Each number is 128 + 32 x the weight over its row's rms, rounded and kept within 0 to 255. Layers, rows and columns count from 0. Numbers have three digits each. The size before them is the row's rms in percent of the matrix's.

# down: layer 4 MLP down (transposed), 832x256, rms 0.0869, rows 727-733, columns 128-255
# gate: layer 4 MLP gate, 832x256, rms 0.0981, rows 728-734, columns 128-255
# up: layer 4 MLP up, 832x256, rms 0.0953, rows 728-734, columns 128-255
down727 100:100128157192108144101151156180125083144133157154160132129186182135101151168132130127161142103117094164132171154122198090135106143152108114186118135128182136130142086180209088112162185093153111098174151150126102121146161180137074141085126162124117145189198128115143102083134100125117122090057099178156110117189106085136113208172167114124121092129137128140182089117142159104174120148119
gate728 100:167165177128141149139147130138167156075123162151153094158072188111181104168186077118133110129121094141110105097145101087113140154161108118085118128080103119080160122111128157121109085124142156111092146161138143140126135130147099154127094097143134101121204190116105087197147121148120141168071075079161090100128128143170111117157126124096091210139133127095124185073098080103093127140149
up728 105:159112101146093086103121149128185130117049159147115128130054076174141137125170119132134134141121110128113134161103127091120119168185094110076127145064135110148172130139137207145146173155135100073095124138149120095072180170151152156141099134098087107145203103095078138139148138106139117113148108201131147100110155171110154122149138144165139098091162145080170116138125133103114161112075
down728 103:127122129128120083139146099124144093177101181146104135101131126118169127192092109062131112101097136101139082133237108113182133153191169092099137147100143086128159133066154129148109112182062067139138112149112142124147137127157123169097155134157091179161136139126120106144138110156112162079085083122138128145132209165134130071202120171107139141121103101083133170122134146104087179126112
gate729 101:118096206097100121153142193164162096149116148130172110138136140100088088147081119201133110125126128135141130132106113099107195117152165131096129120157127083116123117162104070126122147148157091113127130115137153189145168119112158109172201195164132167116146138187092172118153080096137108158109119151163134108091111141120126114118085143129145091150175117128107196149233128069129154136094
up729 105:150165097147150147107126105163128165119160101117093129066174121118124205075120106060156088094113111101192136175130151087069135133097133191093091121111145151080153135133073121118131160065148135136135131108145135116227135113153142177107108174119135160178175120096162168145106135131165147110174135119128099129080109186172154139174101057101162146150178167111094151110141106151115115104106
down729 108:155118198118153167124093115158155124149102126145160128203120137132136127132164116112149076079130110060177111160123137115124072141140126201104093098077129120170143129084069141105133168115139170183158148202154131190140135077095133108139166109124049161128130109118110107143125135136110168137118118072080118109120127144143112125095123151080085116076124205146115039147138122149125117151138
gate730 104:175134123134090138082126147097127151137094173087154077115107072120104182100145115154091079131165085131125110113126062113078118096113186087106102169191101145087120138097083120143121169138154123042072066111170098099122179161166096147157176188135155131103094108118111148165161152143075141133090174122129161139124134162142166132137116117103151138164107153177143115149160155137058145090150
up730 099:094113133172125127132116129105143129085063113146141068132119114120113136065165161160061145097128119028157129088121138125101100149107165147123088177150105142102110159125066048075074109136146135078156116106137146088118103099101117139099115164107133092192096139120114098124097105098098112103166132105144162178146140131149188117150109111174153177138168203133121127121056148091128142100100
down730 099:076099129157104146157176137107150125134127113135091132173094136153171117170151158152117151048189120126132105176132170090141081074160186101051051123099081146097137118161109115115129112070085081159139140141130127200139126143156155086077053094116170090150101127123062118084128155151092142109115130145137168194140123114183178100150170137121117136068117154119157122188185120102168170083104
gate731 092:125102118077181117185142105162154114094157124134089134169094107103145179117116153135141117186134122111099118120168105068167153058113141078074163147140124111108121146143094083191192131108121161110087158089112163169144196086157104103125147076127171100105190133135183110128111136120072146164134174215068147097136130155141135076135110177124144130121144166084135095119144158153107094125125
up731 099:111125117154077091121151091119087154110219134112115134109122134129136107100199160129099105128172125094111151137141122146073099095162136096152153142157147082107185080071158147127125115109151115120159163126106119165193169132129108161161070131147079152118076092083121120129181087152114159142078144106173187134109188119162123088083105116108135148102099141130104151112183126111138167102142
down731 097:148130110144121079081143111194082061133111126128102118127140110109082164168122136054100137145111170139157120112174139103154190033094146114116129182137130130085108160134134096140130101183077127172108173132100142119151130078167099140090128110130137148123145113110087129144121103113094124171097150170107164123166066139153132152149114118105162149157083096175164168146108149097080174105140
gate732 097:079133081139181104171127170104133162170138120125090182150164122162134139083094157127149135172119122121164111146075149079121158125177099158098192080093141158152104240139131181109151145125156075067107071122151119103172122089043104153140138126119179093085173067128146159146126106156140132100162122157124065161143192089085096089089120142082066129161104158135104077100102191113117124106115
up732 102:109147126058188084129153081130135141099130142073130096130112153116190156114113180228160131186117151086103070073140072117119128144048164160129087107107117176115136113142131118123146106084092140124148116112124114137116143127138103129162123100120117122103157131122133082113165137132137077087125138131113074070080180165183133145121101151055132144104057074147079115111055127121189134056133
down732 089:128127118076120157116114119163133132124081162133174154149127086104150146129077121157107126130070129096136137136127127142138120157111122161168133166092121121147138179069158135138114072140139097132170092119122101125136165079127183116115097130116183109149145125138127118153102189155137088146143139124154124069086154179150059122130076139094129100133137174166076128106134112150080140087130
gate733 104:091157151135079190106140097085102170142197166118129105133125110106128172095159148109105183133075158133161098150117119119146142104182109100156097106114113183140101164171102085165102127078171174074178053148121121172087160126131150078123185135134142192154109125111164148182121108128156103127160084112125135073181152135072128007123095131179098103125159135198119136150133111123094090129152
up733 104:122062105144111071142129138117137156138136114088108108046139166154137146138107171158071171142079144163158114097070149155150166111094121106148149100138174104098143087122102188208114181099125109119111141099144098137117108056233104147137116178156139136107088162122109176103154119144142128124144117094182136146119125137199135123183186181185097100124154118072156070154150153108092157173111
down733 106:120151121112153128160083084136144165194177063152054116136159130104111169135128109209129158177139161166123117138113152147093146095189176038138145168121110048154225073129089071090112128104150083154164102135148124191122089122124196108121110154124130162118180151143113156152075152178147149092125157115126162120083153112122149137099160122115119143141069104154145167125130149120184140158159
gate734 094:097104075140156129126134157132117088143140100168109127140112143151153127135158135091105161106142143146121112172149126136100124058131190104114119142094095109149147128099131177183116155128171130093154127090121161103135197104088072134141102101092159080187133178139101098143169138128130152136119115161097173157120132162125067103120094103051105142187082137133102165035126077159109130166129
up734 093:138152195100107137128056165084148109131141133145118168156122099127144106150101116173085122157170166164168155129208150112102125170095080147143148142171119114125150107169106093112136134160112115105147112169085158103127178126125137164102168095151134080097131137163128075170152088131176127158145085077175114105181195061179123108108074099124117125084133187088150129125141141137142208140107